Weights of a small GPT-style language model, trained from scratch on English Wikipedia.
Size: 12 layers, MLP 1280 tanh GELU, 17.6M parameters.
Architecture: LayerNorm before each block, learned positions, biases, tied embeddings.
Training: a variant of SOAP for these matrices, 546M tokens.
Each number is 128 + 24 x the weight over its row's rms, rounded and kept within 0 to 255. Layers, rows and columns count from 0. Numbers have three digits each. The size before them is the row's rms in percent of the matrix's.

# v: layer 9 attention value, 320x320, rms 0.104, rows 72-88, columns 80-159
# o: layer 9 attention output (transposed), 320x320, rms 0.104, rows 72-87, columns 80-159
v72 087:122129117130126139142121130138110125135150075092144094118088147131112117107117129117113123162129105150122150166143146116106101144114170129158116162102106143111083170167147133139152139138170098148089136109094097134193124146137130089103128128
o72 092:135118117117143106133149095143130121123157138168139116154147168110129134130152165136159127138122152156138119104107138153121116141137100095136097107130113108074162108103114121103070163144096133119132111131128133096149136146127135176132157174
v73 093:118094156103128140179137116089114146123130107125119132128089123163138123132144162131119109129147122141111154154146081130152114140080120119096124127093106146126172107161136120107115154096103117157103140106119163166133155093121117102121104157
o73 095:116123103157093122114118091095136110134083125104163140173155089148123168125135134153086084100142127147089150104104113129175139176150190142154124145116118142134162125107102093146159107137082136096133090137121108121128124109148083126161156106
v74 092:117120134116161167159115133130112132108185104104092169134116136151160122112111088141111086110167146100148143154148155146144159131085139087130095126114122131115148133159120123155123121110132170113142134112120128124121120100176162122120150115
o74 093:090129102124157100126106129111098152082107117148181183120152147123081114119142162131106109134081124120124151132103119153128138142130134091138092134139134154172161108105093113162108101154141137124135108146088166157121121134101146125147113112
v75 087:145137112093151108121109140149146155110112109125140124136112150111165137111088111101067105143137126115114140117100149128155117176102162127133141154154104142130116132122117125146098140119140128141152108123158175152125117098135113162082159136
o75 091:144148149141134182130170119125127082138164126103141136111139156165103142140116195117141126118148121128127131138124133145107127131147120130129107098109157144110120117139131147093099097102190158092078118136137107143136141143160101155125139131
v76 095:102136134112145119135120161147160162098137158110126136125143142145094118125156136110094161098142155084177155121127159169130088103145114139112179124128106128144172145157161092139157115132144140088128150093153131144156110106113134082115155136
o76 098:123132125183145097125149119159111120163139091105128124143125116116117103112144102179106120132118138123131145122093131126123135164083155120099122132126193108172114128087084158146184096157066138105105127105148104136118116140130153127141081157
v77 082:140135141142141134123098105116104137110117146144140146147113128078066135101148094148158116132161101151141146129109105172116143130188174158095152142136091109145119109123118144121077170113117148122127140128065106137161095099109126125162161100
o77 088:090118140103087152140128105151165122147131119124099116106137098163133190109139142155136130173156110074084105146122146141135124105153096107139153127141121105110093135087112153103165120115105121091110114154116123103146165124160133130171155125
v78 082:118106121131146123107139155143150105092089086144125157162143102113140125153148109136146109095110130098109150123136134122129137110124119161122108115138119144153149061114101136128120134145132129163162102101099097151110127121144154152147104150
o78 084:138137117145115118148107114096131160131109104120153175159151164123133124140123138143129077109150165072140091172126107163143117122094103106130088124136090144112142141141153116145148073126079117108120091119141095126141164146138150137112163135
v79 087:172110154148128143153123118139140140079139105144143131128121131119152166103090129093147124142115101182123103117123092103130133116157175139108110088135101121140117139106125141119132142110092103085153162097115112125108151128107156102140116091
o79 086:130128130121100164119106120108137135133097112182108109099131111140134147126116150117139139113177124131109122138130128121130134146139110104167134119152125110108071087090121086156096164139096124130155128138110110099109084081111152078149127167
v80 087:155142085091099162150101141159114093147130166169141108146116146111112095115088135170102094131125119082107084101175129153084130128173153110102140140094164125111129128114135107147154117130165090119132150121103142078172114094123148120125131122
o80 091:139169105114156150128132140137132123097162157121104129152106141119095118145126093149117152103123125140138120134092103112153139114148129127119130131092144115134139121147142109098136125095086119112136151128138112140174153131158105135108090119
v81 093:158145139084141193114105131107141124134127119116092147104137151131126083111091095123087113163115101119155112138116141128173104143142159123128090103098149053116161119144118133088159117123099134155137090121137154114117177127138159114120143132
o81 094:119146094130127141150114127143132116155113130106139109106136120150119186099149100148144154111140120099117138101132105172119146134114103143114117142076129107192124110136126134143104114160140112097189116080156119117085097117117145113108130073
v82 089:131088148103157133118121106166158132151098121141114105165136109102181149130097113133104148120103115107094111098097132158135119117114148144103122127119134109119144131118160134105123132128062126145155109121122118123115106094177140119131173118
o82 098:118109108151143126103147157178085097129141153108140137142104176162129113149183123134135114141154110162117105147147146169139140170107116107141135143140155095144158117133119095106131113111103136144122132179111111114143172111113140159176115133
v83 098:116111088091097115128161164091130126133147145106129105118113134147099146130136138103130183085118150102120131127168092134157095114086138114166093120114114095092177141113103175138147088116147146124150148116134133115094152151112126128117146180
o83 100:104133175157207121096127130076161122121120142099081121114099117101140124104124098127097095148086116112114162084105123157154175183122131123167100151120102164131127097107131108146105140101135168145126139087128150162139148168146148151151095076
v84 091:082109124138120148111139188168136125129112086128136143112084096151143108170138119121170119129124096147150105106181128116146122151177091083125136105149175151180164153111124134139122129096129155085159159144110130139131101139154142118153167145
o84 093:104143139143162078127124137138151130127108154151145149164145124122103167134133171085113121115153092114129114169109130133138148120148170102119120127103149139089113091136139111122094129105102096130115116177117148152135159183102122146136152129
v85 093:134114153096129135141116163111107156118119134101135136128151145122111158115155146140146114134136106127102129153112146121122143101110133100142127141102099139101182137181140091088104135123138138134107134118149112108130153159148127136091129094
o85 095:105174132140125138122109105135114112117120110117140161161093140078129144098133150123119118126143082201148104117154134156150171127137104137137149162106165149170147141083079127144132122133107131131124136160169106130116132131165137134173151158
v86 090:174142123109118161137149120142133137130146078120115113148113147131128118120115123131159129147135102158119113086145158091138097106141129150124077171153106128141148142143156110126122104092166114082106132170164121138162127138146149137102157068
o86 093:109121115110123198102119167181138169152100126123088109117110095121122151129118143134137148106122112118099113200114147088174145130157119080097089165123161153163115079100129131154110139129139092195169144106151131159104103130162127141148145144
v87 094:114095138099131126176149170142132118133153136092185130163122117123141096143084149123144115137126147084134167117160097068097078139159109095135118120118141113129095146094161152117091129131140159120180138129136128121112121104105109145145128129
o87 099:146143121185142117122128109106110137153119140128161112130109128120134136131146144072121119131125109184128128151082111148110126155113150142101092080105146196124180118142145148092142143147128111153101128148164118110154093156131112122172109117
v88 089:095150146157113170074141121108142081127119170130159135115160098146130122112178160142117156117118118156166146141126148128126171126109098126125161123125116136094066081153159110119146118145141146167112147137089133146150146113152126108151107137